{
  "num_hidden_layers": 14,
  "hidden_size": 256,
  "num_attention_heads": 4,
  "num_key_value_heads": 4,
  "head_dim": 64,
  "intermediate_size": 512,
  "vocab_size": 3119,
  "hidden_act": "relu",
  "norm": "layernorm",
  "norm_place": "pre",
  "norm_eps": 1e-05,
  "positions": "learned",
  "qk_norm": false,
  "attn_scale": 0.125,
  "bias": "all",
  "tie_word_embeddings": true,
  "parallel_block": false,
  "init": "normal",
  "init_std_qkv": 0.0249,
  "init_std_o": 0.0,
  "init_std_up": 0.0249,
  "init_std_down": 0.0,
  "optimizer": "soap_variant",
  "learning_rate": 0.00418,
  "lr_mult_qkv": 0.5,
  "beta1": 0.95,
  "beta2": 0.95,
  "lr_head": 0.0103,
  "max_grad_norm": 1.0,
  "warmup_steps": 200,
  "schedule": "wsd",
  "decay_fraction": 0.665,
  "decay_shape": "linear",
  "final_lr_fraction": 0.05,
  "batch_tokens": 131072,
  "max_seq_len": 1024,
  "doc_mask": true,
  "train_tokens": 321800000,
  "max_steps": 2456,
  "dataset": "wikipedia_en"
}
Each number is 200 + 30 x the weight over its row's rms, rounded and kept within 0 to 999. Layers, rows and columns count from 0. The size before them is the row's rms in percent of the matrix's.

# layer 7 MLP up, 512x256, rms 0.115, rows 143-251, columns 64-127
102,230,159,201,179,168,224,198,152,238,192,240,220,293,190,223,242,251,207,217,215,162,194,180,244,197,153,161,196,226,215,209,176,215,175,190,183,224,168,163,172,233,218,213,199,172,213,190,191,159,208,174,214,206,156,189,156,162,212,197,164,183,199,244,197
094,210,237,173,235,193,218,186,195,230,131,172,234,157,266,196,197,251,219,188,196,163,188,187,168,197,191,215,177,209,192,141,265,189,197,167,213,197,167,182,200,211,250,219,184,216,193,210,202,240,205,159,212,213,186,212,223,213,236,221,168,185,220,213,183
096,232,185,251,205,128,180,196,199,266,182,204,225,186,218,214,225,213,229,187,181,147,204,242,198,229,198,195,225,223,201,198,181,218,256,190,200,187,190,210,204,274,175,167,218,162,212,191,215,213,169,206,211,167,199,235,225,182,188,213,148,151,187,249,224
091,225,211,206,150,224,232,203,208,271,192,213,177,222,259,212,210,235,154,162,214,148,171,189,192,206,162,192,219,201,186,109,176,254,174,186,210,188,243,233,193,215,282,180,166,211,159,191,223,204,209,132,192,232,221,182,205,207,176,244,224,232,219,201,240
107,207,227,202,154,232,221,189,222,223,210,242,228,189,239,237,99,264,217,234,184,228,156,251,208,238,199,221,167,175,205,188,204,153,248,246,193,213,193,219,225,255,187,230,183,199,220,188,150,242,204,195,196,231,268,188,193,215,246,156,198,145,193,275,217
096,209,227,186,177,159,190,209,183,212,164,232,197,163,191,138,229,202,153,235,190,192,202,191,240,260,199,294,193,169,215,147,210,202,184,179,218,207,230,200,189,205,127,217,130,152,155,205,223,191,187,234,230,200,252,222,156,165,233,195,139,223,180,275,177
085,199,236,212,198,214,253,152,227,191,195,167,223,149,144,257,220,208,235,231,215,179,143,234,190,193,237,159,186,153,164,215,174,172,210,218,283,186,191,209,193,240,158,170,184,242,199,158,160,221,223,200,202,252,217,212,213,234,171,215,216,158,181,226,212
087,197,282,190,156,206,229,184,178,244,198,198,202,148,249,198,230,231,226,232,171,205,163,190,248,220,178,185,192,206,185,211,220,218,157,176,243,255,188,193,192,171,174,234,164,187,185,234,173,221,205,194,181,154,224,188,222,177,199,202,154,191,182,190,166
108,209,259,266,196,192,231,183,204,216,214,198,186,174,185,218,219,221,207,187,240,202,234,230,196,182,201,184,200,198,209,208,213,168,216,193,170,204,159,152,187,199,161,219,138,198,163,265,234,195,200,171,199,188,179,171,189,229,178,215,188,192,179,191,211
094,232,207,180,187,174,268,179,169,197,209,219,246,189,147,162,216,231,181,220,234,193,195,204,212,195,184,169,196,211,198,261,197,215,224,214,233,212,186,232,170,171,214,212,197,213,170,189,188,196,159,221,213,224,228,141,204,244,223,191,183,170,215,147,154
093,251,174,228,210,229,190,181,186,133,241,189,178,238,197,215,175,197,222,166,203,222,175,197,214,209,190,132,209,176,234,182,180,193,183,149,185,170,204,187,204,194,176,245,167,199,213,231,192,171,222,206,176,192,244,246,165,161,175,156,169,201,160,166,221
100,215,204,189,129,209,193,163,231,169,183,193,212,266,205,175,171,259,287,184,225,147,213,191,202,214,223,194,172,182,156,178,223,164,249,249,233,205,208,226,249,175,168,216,192,195,187,143,189,199,198,186,191,201,172,243,217,225,214,207,204,201,215,177,165
107,210,237,209,191,187,226,186,175,197,198,212,193,186,190,182,101,131,222,161,204,209,213,171,219,165,158,195,193,208,192,192,221,189,183,180,188,163,168,182,213,232,181,208,211,213,197,259,219,225,246,221,152,202,208,176,185,227,209,231,170,201,166,159,229
102,178,204,179,211,202,213,180,194,238,219,243,237,201,285,157,234,179,195,206,156,183,218,191,227,197,248,234,206,182,186,193,209,196,185,168,233,162,179,218,202,222,147,236,176,154,185,219,175,168,241,208,196,209,217,179,139,256,215,201,197,210,168,163,183
095,216,133,194,196,163,151,177,192,196,199,175,214,179,189,178,194,179,208,178,181,195,192,257,180,193,225,235,213,177,203,211,162,226,210,183,199,156,186,189,237,193,210,189,197,132,215,212,146,194,210,199,214,193,212,147,207,158,207,121,217,210,194,209,171
106,242,240,178,233,212,203,193,240,205,184,220,242,200,151,173,178,169,201,211,172,199,212,226,213,182,204,187,243,212,206,166,168,263,222,198,202,190,241,157,199,182,164,165,189,158,256,214,179,233,207,210,178,234,235,208,204,245,212,211,160,217,227,191,237
100,205,172,191,150,254,235,164,218,253,162,142,205,228,184,188,201,164,201,183,199,190,271,149,207,275,174,254,245,219,190,174,183,251,171,190,230,203,204,230,224,151,180,209,229,199,184,173,199,230,247,226,191,197,188,199,212,205,202,207,285,194,183,213,142
096,216,199,200,204,188,248,170,257,205,232,190,148,245,195,209,230,202,256,257,172,164,198,249,183,210,245,156,142,197,216,236,139,255,194,198,208,229,240,206,138,203,195,154,198,191,253,229,218,214,229,224,211,176,189,209,156,224,223,170,232,159,227,198,203
090,200,216,152,179,209,199,188,165,226,246,180,196,196,205,186,206,219,240,223,227,223,225,221,198,108,168,164,199,157,186,195,219,260,206,229,218,206,219,204,284,230,197,240,201,221,226,82,185,256,142,192,175,210,221,206,223,185,178,162,223,246,210,186,195
084,194,229,206,233,146,135,165,214,180,155,185,155,189,243,204,198,178,203,157,191,226,220,183,188,174,252,195,172,200,227,195,194,227,167,205,183,191,201,224,217,204,203,200,209,231,169,204,197,159,194,202,236,192,195,167,178,196,168,209,200,224,176,205,250
092,237,236,197,196,254,174,215,233,227,179,200,129,196,226,238,175,188,213,148,204,186,200,190,162,154,168,190,191,267,146,212,162,168,172,190,168,191,149,161,190,183,242,168,217,197,173,160,202,173,203,207,220,156,184,193,224,217,215,180,188,162,194,193,147
101,170,199,168,190,210,209,179,195,241,112,222,176,200,200,203,246,189,172,185,148,183,209,192,215,221,218,218,196,178,201,180,175,207,193,185,219,235,170,190,261,192,233,180,212,232,194,169,225,190,173,228,294,246,178,231,177,196,222,260,245,252,218,219,196
102,224,193,155,188,131,179,200,246,206,215,146,261,174,228,140,206,223,178,204,216,207,211,208,158,167,194,222,202,213,227,224,195,192,229,216,222,152,211,160,170,216,202,176,228,187,161,215,184,161,150,162,195,181,244,182,230,125,223,206,142,198,185,226,211
099,231,205,206,230,154,186,191,199,181,237,192,219,195,235,214,197,221,195,217,222,187,193,204,226,221,194,167,191,282,158,191,169,179,196,215,201,235,195,194,239,240,197,242,232,170,204,237,155,200,197,228,187,147,239,204,178,210,223,184,224,264,173,193,224
121,205,168,199,144,189,108,195,249,207,165,226,193,149,170,149,196,183,217,188,192,121,236,201,170,230,166,160,177,163,168,194,210,185,220,201,254,152,160,211,232,194,190,238,213,244,195,161,222,213,221,178,248,181,183,203,233,222,258,222,223,178,172,179,199
101,252,247,186,189,193,195,168,208,169,190,222,203,240,224,241,157,182,172,196,234,186,247,192,221,271,241,195,235,217,199,159,192,179,203,205,230,167,222,231,186,184,226,204,159,200,183,194,199,234,285,200,225,200,244,167,204,208,210,198,182,198,113,182,229
092,199,188,153,194,179,253,209,223,214,224,182,177,206,196,218,212,224,240,224,209,195,188,197,194,165,222,210,180,186,186,176,197,173,151,133,201,243,176,255,148,208,205,237,197,186,188,177,167,207,218,235,176,211,227,206,200,139,234,176,207,188,182,176,217
123,231,171,163,202,210,168,277,177,225,260,212,240,195,220,236,204,219,237,177,216,168,228,161,204,169,187,180,243,141,187,136,212,222,187,181,237,199,177,155,149,203,211,147,189,179,197,210,208,185,202,223,219,194,197,169,236,188,182,202,183,197,217,167,230
099,194,172,245,208,159,210,157,163,199,197,172,219,160,186,200,215,233,218,166,263,264,221,232,256,242,243,211,223,171,249,227,175,218,198,204,235,199,192,160,201,198,212,225,207,162,222,198,202,247,261,175,201,214,182,197,235,170,214,177,230,180,185,211,208
092,201,131,199,210,199,229,202,155,190,160,218,223,162,208,152,231,233,219,221,199,171,214,217,220,220,187,199,172,255,155,196,243,214,199,222,210,194,154,194,170,194,257,223,216,239,206,201,215,177,229,219,214,158,252,161,174,212,272,180,202,252,201,155,177
108,238,224,212,208,214,172,210,221,192,180,159,220,186,225,159,240,212,207,199,194,161,216,199,213,216,244,178,178,205,248,184,180,163,190,153,194,235,191,199,202,264,280,200,209,218,211,216,216,197,177,170,220,231,178,168,200,192,215,212,182,166,230,218,190
100,227,166,227,202,227,221,183,202,178,201,287,144,225,233,236,177,187,195,143,259,159,203,203,182,211,210,155,289,138,137,204,167,212,176,170,189,194,216,240,214,179,218,173,224,201,216,157,159,229,151,240,189,203,198,173,279,238,183,198,224,225,225,169,231
077,211,225,235,178,191,162,174,198,145,214,271,211,216,236,216,206,140,181,183,210,241,189,200,187,175,177,179,204,187,249,246,268,174,193,204,255,238,180,147,185,228,273,217,233,243,184,174,181,189,199,184,217,178,172,190,146,194,196,186,220,188,137,180,233
101,206,211,156,223,159,168,201,192,187,212,240,230,175,221,195,195,215,225,181,178,216,182,162,186,222,217,194,203,164,268,177,156,177,255,172,245,241,182,207,177,227,196,214,221,168,225,204,190,217,215,197,173,242,236,187,119,205,196,173,244,185,158,192,208
101,208,152,161,195,194,206,209,189,205,202,200,171,153,178,258,241,196,233,202,191,213,153,276,205,215,179,174,158,179,153,212,245,207,181,209,170,213,205,199,211,242,178,192,232,246,223,219,222,202,158,200,209,191,207,133,270,199,225,219,205,282,247,206,200
094,238,199,192,210,239,191,190,121,242,174,196,221,226,219,158,194,215,252,215,193,197,215,249,222,203,191,213,241,245,183,210,184,170,208,157,192,153,294,211,184,241,230,195,176,210,213,203,184,160,195,154,220,245,196,189,160,228,224,187,220,226,222,169,211
098,195,209,166,247,180,178,190,179,210,168,228,138,166,232,182,219,147,177,201,223,172,203,164,196,131,230,182,201,269,173,257,240,235,248,253,154,222,186,149,243,186,177,152,229,265,186,257,214,270,214,237,209,224,217,194,192,197,242,211,212,189,202,169,207
102,195,182,224,159,220,189,269,200,199,159,217,146,219,193,148,188,228,182,135,164,206,199,220,138,174,195,207,188,195,192,154,206,214,214,206,185,221,175,179,183,272,207,173,244,241,171,234,188,219,224,178,164,233,227,210,199,164,178,209,173,215,213,233,164
085,178,197,168,245,226,243,191,172,210,172,217,275,211,214,188,212,211,192,195,232,215,216,247,241,202,208,209,179,152,176,149,180,280,210,179,171,229,242,187,202,220,152,244,201,193,154,199,221,219,239,206,207,233,222,182,237,202,167,217,193,177,165,160,206
099,212,143,192,220,188,174,170,173,220,226,211,219,218,246,226,206,153,188,193,212,281,229,191,214,182,189,113,217,190,218,178,193,226,258,205,215,257,193,221,224,251,163,192,184,216,214,175,239,150,238,241,210,186,198,202,246,174,148,195,133,194,183,172,185
098,198,217,181,177,209,230,133,163,177,203,242,183,229,200,182,171,256,222,221,193,172,187,215,175,237,201,228,194,178,213,164,208,247,254,189,226,217,223,177,253,189,194,216,217,147,233,205,204,245,199,216,204,168,192,200,205,206,242,196,199,181,103,149,156
098,223,226,182,176,199,217,209,229,262,177,147,221,187,235,180,225,162,201,198,231,261,231,194,196,172,201,180,211,202,131,282,202,202,155,210,236,152,205,203,222,199,168,216,185,206,187,242,253,154,153,193,132,238,218,203,189,193,214,234,237,182,228,225,202
109,170,195,155,216,201,242,167,191,224,223,234,208,153,248,221,196,205,162,190,199,178,217,202,194,203,177,228,223,220,146,196,208,186,215,188,268,206,209,172,181,168,187,190,189,203,178,232,186,235,177,223,154,269,194,205,206,170,258,190,191,230,171,223,228
097,212,208,175,196,231,188,187,233,226,191,220,272,228,227,182,185,255,182,204,177,217,185,139,220,217,215,207,218,198,237,227,209,191,227,171,209,180,193,158,235,191,227,244,159,214,201,199,175,161,201,201,235,171,142,186,208,238,187,179,141,189,171,222,266
096,232,208,163,190,187,183,182,295,195,177,238,199,191,243,179,184,225,204,235,180,205,239,206,193,183,228,186,208,172,206,208,134,193,194,192,213,189,239,220,174,230,183,161,188,239,234,246,220,248,217,196,219,212,162,182,183,185,246,232,177,220,236,199,216
110,236,207,174,218,200,209,142,224,189,191,215,228,184,197,181,227,172,214,227,206,198,155,165,176,202,161,183,180,168,227,239,150,201,210,220,213,171,201,183,165,190,259,175,171,221,177,196,196,234,190,258,199,165,239,243,157,169,206,240,135,247,250,166,201
103,209,200,250,218,224,130,209,212,193,164,241,220,230,154,208,223,187,149,181,213,152,204,123,180,179,203,236,208,176,198,175,230,144,180,154,196,204,198,213,192,170,217,226,224,145,218,195,123,177,207,238,188,195,209,200,231,209,218,203,208,185,183,212,213
084,200,210,226,217,201,129,153,199,146,187,176,174,223,205,204,211,206,255,192,184,176,205,179,213,190,239,143,232,213,150,204,223,188,226,194,218,191,149,144,185,186,205,146,231,261,168,238,200,248,205,131,197,218,206,184,165,185,202,150,210,187,171,252,241
108,198,206,188,141,206,177,202,140,243,247,158,203,232,199,150,176,222,259,241,204,216,157,217,162,189,156,273,194,191,214,178,172,152,191,146,222,179,232,187,173,212,196,251,229,153,239,189,209,181,202,204,222,182,156,190,170,220,221,244,172,194,195,184,215
109,193,195,189,228,238,190,212,229,205,191,242,180,258,166,260,185,199,175,206,187,200,253,124,191,288,219,219,232,214,213,155,224,191,157,219,212,170,181,253,207,183,242,231,239,218,203,207,226,167,146,193,216,196,215,221,196,221,206,151,211,227,196,219,229
082,236,185,186,198,152,177,191,228,234,179,204,190,203,210,184,242,234,207,196,207,219,186,182,138,278,229,207,175,252,271,225,237,197,154,190,225,199,186,223,234,184,242,205,202,162,210,219,184,172,231,147,253,176,196,242,197,174,244,212,182,238,210,211,135
109,180,230,188,202,212,174,198,291,198,246,202,218,156,185,154,221,245,182,191,178,231,214,223,263,203,233,258,212,169,238,155,226,222,202,177,154,203,210,190,209,187,185,173,212,181,209,185,207,198,194,191,160,177,227,206,208,203,173,202,226,215,193,133,195
097,204,196,148,203,242,134,181,226,194,164,222,235,189,231,213,236,140,188,235,161,205,208,261,183,227,200,193,197,239,178,177,183,220,206,172,208,197,183,189,222,260,190,247,190,218,194,229,263,219,257,215,174,203,178,206,195,232,213,206,203,200,190,140,173
099,248,252,192,142,282,166,207,208,189,207,244,229,218,243,228,216,187,221,188,188,182,207,254,183,188,222,184,166,180,226,211,185,162,199,191,247,208,244,177,228,222,181,212,207,200,187,254,211,160,186,193,240,237,232,224,212,195,174,191,187,151,217,180,191
103,248,217,212,151,197,206,171,230,228,166,211,230,204,192,205,150,232,212,231,198,166,197,187,210,223,192,189,221,232,187,148,180,170,197,174,199,214,182,230,200,168,153,232,188,192,210,210,189,262,122,230,199,193,214,168,165,181,213,214,200,159,176,233,214
105,208,202,171,241,264,214,200,160,234,173,225,213,226,189,197,227,155,176,191,188,219,196,197,201,217,212,162,190,203,196,195,173,270,217,190,205,171,168,148,182,255,236,211,175,222,179,238,123,139,194,154,165,222,230,140,190,217,220,199,225,180,213,220,218
105,205,176,221,213,179,196,211,212,176,241,191,167,199,161,178,229,219,215,189,180,247,214,140,182,177,217,172,185,215,204,208,207,198,216,223,232,224,240,161,209,239,193,179,193,182,189,188,185,209,196,171,211,171,228,253,191,177,224,184,202,233,127,190,215
096,206,182,241,208,189,255,244,239,181,167,142,265,143,206,256,210,214,195,166,198,222,251,209,241,156,220,216,191,160,215,165,163,212,184,185,221,219,290,202,242,215,127,146,207,175,153,168,174,270,243,261,144,169,180,188,258,208,169,170,220,174,167,206,115
104,253,136,233,191,162,232,134,210,249,222,217,199,185,141,152,197,277,258,200,264,220,195,217,212,224,259,227,232,159,192,228,186,208,173,214,217,215,214,177,233,190,179,229,229,175,206,174,233,266,254,226,199,258,232,169,215,219,211,178,204,191,150,124,169
097,205,187,247,232,215,208,205,248,225,252,200,233,179,261,188,227,248,178,152,182,206,222,202,230,184,185,163,134,183,217,147,186,245,190,263,188,177,194,151,185,226,207,189,182,174,165,237,160,227,229,195,217,185,238,187,219,220,185,201,200,136,181,167,214
104,209,194,144,175,141,229,191,187,206,190,147,199,178,237,179,204,219,248,195,161,199,241,212,214,248,274,189,195,186,192,200,157,236,225,191,230,211,224,220,201,210,155,223,152,202,215,224,161,160,230,187,142,164,203,181,190,178,177,222,173,197,196,209,238
098,211,156,191,212,96,210,126,235,124,172,190,165,253,222,193,221,193,210,221,173,245,184,181,190,187,185,166,204,207,199,210,202,196,234,212,210,215,216,133,213,276,162,208,143,194,188,225,248,192,187,159,216,170,252,211,234,188,155,203,182,180,235,154,141
104,218,191,225,226,176,201,201,184,194,222,215,120,183,215,222,175,178,223,166,214,160,213,149,188,221,196,230,224,176,164,183,185,230,194,178,168,239,147,196,190,166,219,237,234,242,156,201,207,211,245,218,178,203,226,185,258,184,183,206,185,220,213,216,208
093,215,179,244,172,190,205,136,180,146,223,195,241,187,215,187,225,235,200,249,237,197,170,230,192,203,153,142,240,224,185,230,212,177,235,221,220,180,226,227,195,243,157,169,227,238,231,196,211,239,230,147,190,182,187,241,243,173,243,260,175,182,192,248,214
091,198,211,176,259,224,210,190,208,238,218,244,201,214,197,273,157,181,198,230,222,203,173,227,142,211,167,136,172,198,178,166,259,223,197,170,229,227,122,201,225,132,210,197,198,216,203,164,196,211,201,185,230,229,174,203,172,275,240,227,227,211,172,268,208
108,165,154,188,209,190,179,148,199,155,215,223,194,206,182,200,198,218,203,166,166,194,223,201,240,196,199,204,166,132,187,201,145,175,162,165,241,249,217,201,201,179,190,242,200,182,229,207,238,211,233,194,193,127,214,175,191,219,252,218,223,206,186,129,217
106,227,174,161,191,151,184,234,215,203,189,159,196,133,181,201,216,243,236,186,194,267,190,206,156,240,244,227,222,188,197,230,226,200,230,196,204,167,162,185,145,196,201,191,210,202,216,161,208,202,236,203,208,247,218,220,171,203,205,231,184,190,205,226,150
102,226,228,176,244,176,221,208,173,187,154,192,175,190,277,256,228,186,182,146,142,162,167,251,165,173,197,199,143,208,209,206,188,256,234,244,182,204,199,177,217,252,169,215,262,186,167,211,171,194,209,168,232,203,190,193,207,149,251,155,190,207,213,168,148
085,189,222,235,215,228,165,186,214,195,229,137,228,209,162,237,170,238,207,200,234,185,225,208,194,235,181,179,180,177,156,186,170,196,203,130,242,246,215,157,219,231,152,211,230,245,197,226,189,211,211,172,239,178,174,194,194,263,222,190,196,123,182,179,234
117,259,229,169,222,170,197,144,114,209,256,287,194,182,223,237,256,140,193,190,116,150,211,214,190,180,231,181,177,251,224,197,206,202,242,197,192,244,186,174,215,234,158,211,202,282,251,163,136,216,175,174,223,160,207,189,208,180,228,198,209,176,191,167,167
100,215,287,214,190,161,200,221,177,238,227,231,197,243,205,211,187,174,178,173,190,133,178,208,198,219,187,178,190,202,183,215,201,184,195,158,212,202,225,227,197,195,154,207,194,251,211,152,206,203,214,231,259,213,237,183,194,211,197,170,151,203,183,171,230
105,211,217,220,222,210,235,205,239,198,220,220,178,214,188,152,202,149,230,161,205,195,175,169,197,234,165,238,179,202,208,214,183,188,229,121,280,192,153,174,181,190,214,209,223,192,183,147,226,219,208,176,181,179,177,198,233,248,215,210,176,240,112,184,212
080,193,170,165,153,179,211,157,194,201,185,173,233,217,233,252,238,192,223,222,248,172,165,178,238,200,247,197,267,187,192,192,212,226,182,210,218,140,144,207,254,195,221,190,218,199,263,233,221,145,166,255,216,237,251,203,170,178,209,241,180,174,176,200,197
084,188,203,209,218,213,222,220,324,152,206,212,191,165,233,227,218,172,238,229,194,156,131,174,182,202,184,212,210,230,245,190,233,187,173,203,206,193,173,209,182,234,201,211,146,199,152,173,198,179,169,164,238,185,234,167,223,202,204,208,261,184,211,206,268
109,206,193,194,261,186,235,176,203,190,206,190,208,144,230,175,185,190,223,207,219,220,214,193,229,154,167,206,222,167,198,127,146,137,187,175,195,219,199,204,216,196,201,182,189,164,247,214,184,228,210,210,152,191,216,211,138,169,213,219,146,210,223,236,204
091,175,195,122,255,199,143,245,172,188,146,227,259,176,248,181,231,237,181,184,227,201,197,164,245,192,196,201,190,190,195,223,198,172,163,227,228,226,224,279,165,235,193,225,148,211,157,229,204,241,274,223,187,208,243,209,244,211,205,260,228,204,176,159,151
081,201,231,84,199,194,206,184,204,202,161,171,181,211,174,127,184,255,193,174,191,249,198,172,240,158,254,209,190,227,212,200,258,202,142,198,188,206,213,235,215,212,179,223,199,184,202,243,214,185,239,222,218,168,190,201,159,199,243,201,162,216,194,196,179
099,196,151,252,219,200,196,239,184,184,231,215,226,150,170,226,186,276,235,231,149,179,206,149,252,170,193,201,214,184,190,190,219,123,227,205,168,205,198,181,187,237,228,222,195,213,188,232,185,231,178,197,213,219,177,194,190,158,143,191,166,156,194,214,232
114,216,206,191,218,200,260,194,233,194,194,168,189,227,199,185,172,186,272,217,274,195,195,169,258,168,244,210,159,279,213,168,210,213,154,190,210,185,220,184,216,194,242,180,170,136,192,256,229,217,226,242,160,193,226,221,259,149,178,177,213,214,187,135,216
089,201,193,170,199,146,177,256,249,251,212,242,198,215,216,162,215,188,258,213,175,161,88,177,267,222,157,164,237,201,187,201,206,236,219,223,251,218,293,206,239,171,236,208,197,226,184,252,201,227,178,180,194,158,176,199,215,154,164,239,264,197,153,211,193
101,155,194,227,139,200,151,162,161,210,182,214,224,160,230,141,209,210,182,175,189,251,231,219,242,266,218,155,221,258,182,232,273,211,176,206,249,236,231,239,219,200,171,243,224,167,239,212,228,215,245,129,187,168,235,178,203,174,221,234,190,231,191,204,208
085,251,222,162,205,212,240,162,187,179,205,247,228,156,200,204,198,189,213,188,204,183,160,169,236,230,231,217,125,258,227,195,226,149,190,253,292,193,205,219,186,203,196,238,173,213,209,253,226,179,216,202,224,217,199,183,239,189,142,205,221,186,190,223,191
099,226,182,157,203,218,256,198,181,175,179,247,170,172,240,160,288,203,153,187,175,174,233,231,216,179,190,198,183,199,150,190,195,202,198,207,240,202,222,196,165,204,182,243,152,271,220,180,213,243,190,228,201,210,170,203,214,190,226,212,185,206,204,180,205
119,196,190,238,219,186,230,193,214,234,177,167,184,227,207,185,199,177,221,194,178,191,169,240,196,170,179,202,193,233,205,151,188,211,230,157,192,247,190,163,204,228,196,186,221,196,196,219,229,205,217,216,261,149,255,144,160,232,232,234,166,246,196,227,143
106,177,207,163,177,187,205,165,217,238,207,195,152,214,238,201,178,214,210,170,233,195,223,174,217,212,228,196,219,226,148,172,155,198,188,204,223,182,211,216,168,254,197,232,191,131,224,153,180,211,273,218,151,277,223,194,206,194,203,145,235,190,136,202,168
082,197,211,254,172,173,249,183,180,226,229,215,217,178,205,213,177,242,161,178,213,244,158,190,217,205,213,185,190,194,208,215,179,185,223,197,199,217,291,176,193,230,137,193,160,209,230,254,213,160,210,181,191,183,189,147,219,265,245,173,176,197,185,183,246
106,213,198,237,244,220,185,197,170,175,218,254,243,189,212,172,156,207,183,191,161,190,189,173,191,233,187,161,227,236,179,167,195,232,226,177,226,135,162,197,170,193,206,192,199,217,144,185,212,180,210,190,214,139,207,199,203,199,256,219,221,195,201,153,231
105,217,240,182,190,244,172,197,250,139,199,183,226,234,236,176,206,192,159,227,175,204,169,243,216,211,204,176,235,245,216,183,178,243,217,177,233,199,213,157,195,230,171,199,168,236,245,221,192,156,207,174,209,273,220,196,219,196,226,225,219,154,187,199,231
101,229,206,159,174,248,194,197,201,201,191,219,173,192,213,176,247,241,195,219,193,239,217,182,230,176,199,225,172,239,200,229,179,144,200,239,174,169,94,199,185,223,196,213,235,239,230,274,197,241,232,201,204,200,180,183,230,229,283,222,165,184,215,158,161
099,240,180,189,196,199,252,160,233,216,144,213,164,167,189,194,193,205,159,182,211,227,177,244,182,209,211,213,187,185,196,167,163,202,209,151,174,186,194,250,199,172,181,226,220,246,224,200,212,167,207,213,178,243,198,201,161,220,175,184,204,150,167,193,196
109,228,267,176,168,209,213,170,170,185,204,190,228,202,187,222,212,241,219,182,223,187,182,187,162,155,175,186,177,161,182,144,204,250,244,176,205,213,216,172,203,193,171,182,196,206,225,191,202,173,218,239,209,144,220,202,196,253,177,158,258,159,177,237,172
098,241,173,236,211,177,214,196,257,189,193,234,186,237,189,209,205,176,235,205,118,171,267,208,231,187,191,162,179,160,170,166,232,181,238,231,193,198,173,211,167,234,163,162,226,155,213,189,175,252,180,235,177,206,228,203,270,212,190,202,198,236,200,172,160
084,247,218,211,156,232,216,188,231,268,245,230,228,161,175,231,181,201,164,178,158,178,162,143,195,213,214,192,199,222,216,216,206,166,206,142,210,193,217,222,174,182,228,176,218,179,199,208,238,152,173,225,150,198,225,141,160,274,175,193,235,161,193,189,116
105,254,227,139,232,203,203,166,250,188,226,225,230,223,188,194,156,174,211,185,185,217,227,225,209,179,248,162,216,199,188,175,224,190,191,207,165,192,129,167,213,227,230,242,208,210,229,185,173,202,175,210,172,186,219,230,202,195,197,157,184,202,250,224,183
079,212,178,247,186,233,197,187,222,194,272,232,219,199,237,218,179,162,212,160,195,250,252,186,173,222,179,182,221,221,182,237,204,219,207,193,252,199,278,282,159,228,249,223,197,166,147,193,223,202,172,189,185,218,208,224,207,148,192,225,167,214,146,185,142
102,258,200,194,215,233,236,210,277,163,131,238,223,174,187,213,139,247,145,193,171,184,198,237,219,150,221,213,190,224,167,181,196,151,232,216,178,190,228,229,240,194,236,206,178,199,219,196,185,234,181,216,251,187,194,231,203,222,194,207,201,164,239,165,156
094,184,223,189,204,244,249,177,215,236,165,153,205,252,196,204,151,218,202,210,216,227,161,138,116,192,169,170,203,203,212,186,257,167,195,222,264,212,170,257,233,225,210,209,184,213,218,188,210,193,238,186,258,214,250,220,175,215,260,235,179,156,121,212,235
105,255,247,138,216,236,208,190,216,169,190,223,207,198,173,212,150,167,205,184,247,249,175,193,237,213,143,192,188,191,209,165,181,173,204,184,205,239,213,187,242,218,183,225,222,281,162,223,197,215,178,228,222,178,200,187,231,188,264,208,201,211,181,161,240
094,209,204,187,168,230,234,178,221,170,176,241,202,235,204,148,217,184,216,209,156,211,175,205,241,236,197,198,170,251,168,187,201,208,213,205,209,137,242,184,122,150,250,203,183,223,176,242,176,151,177,185,159,225,249,214,192,209,178,254,229,233,168,181,203
093,210,227,274,162,179,166,202,146,226,187,230,186,265,159,201,214,216,199,145,217,253,215,173,256,175,196,204,194,187,214,183,170,193,145,158,172,153,209,195,243,212,185,247,234,179,176,168,157,241,203,214,236,208,186,224,255,226,170,196,235,221,184,224,195
100,210,236,172,182,227,224,208,193,223,236,207,199,182,206,198,218,226,246,206,196,216,212,180,204,219,219,214,211,223,190,191,156,203,193,173,186,204,228,212,224,216,168,245,222,224,165,169,204,232,163,225,221,169,228,179,184,138,209,187,178,198,219,207,173
095,177,188,206,217,157,176,203,220,222,199,164,207,181,171,165,229,204,198,191,127,209,183,233,195,141,187,219,250,233,231,222,232,206,172,211,259,211,203,167,201,261,155,181,207,202,139,153,142,170,189,177,245,186,192,209,173,140,212,251,222,229,214,206,187
109,183,190,193,200,191,233,223,201,220,223,206,178,242,193,178,268,169,216,182,224,186,236,202,179,265,191,209,177,220,212,181,237,228,166,210,227,167,216,136,234,175,190,137,186,171,130,227,188,201,194,224,172,226,206,214,232,183,212,237,176,192,228,161,255
099,212,191,182,186,211,217,187,187,243,195,241,175,155,150,205,189,229,251,201,172,216,224,253,184,178,191,198,215,206,232,185,210,210,205,177,228,159,191,249,175,234,189,177,165,196,193,211,184,199,227,223,210,208,249,173,168,222,196,235,191,209,194,180,218
102,221,167,194,163,222,194,222,208,217,153,256,205,208,183,179,192,168,142,149,235,225,239,236,215,199,182,177,223,210,149,206,221,207,201,238,225,241,194,234,163,181,170,226,102,232,234,286,131,157,219,198,206,177,202,210,221,216,180,202,210,219,230,195,271
084,192,191,208,194,203,179,162,167,181,232,179,178,212,196,238,205,269,186,206,168,179,176,207,194,228,232,153,182,173,140,199,202,204,248,201,223,174,122,180,181,184,189,172,209,231,213,281,192,207,211,223,184,233,156,186,187,198,159,210,186,155,162,207,185
113,232,180,185,187,241,185,143,212,178,240,216,184,205,200,233,229,235,234,167,203,234,240,191,228,166,227,249,223,164,179,166,227,218,179,211,166,201,208,206,227,211,181,205,223,160,210,212,187,214,218,213,200,216,206,192,157,183,246,153,204,187,175,232,179
092,169,238,204,215,148,152,171,262,199,229,193,177,191,210,203,215,232,181,188,218,206,151,202,208,249,130,168,201,169,190,204,248,148,177,195,229,182,251,195,264,165,200,170,187,178,161,181,169,206,165,213,156,180,219,209,161,201,186,174,223,120,196,223,185
105,185,236,223,198,221,235,231,234,260,254,195,222,208,190,210,180,208,197,161,227,199,202,282,212,150,229,217,235,195,162,194,172,184,172,218,218,190,168,252,221,223,164,270,159,209,181,184,201,159,199,198,231,228,243,196,168,257,179,185,172,197,194,184,199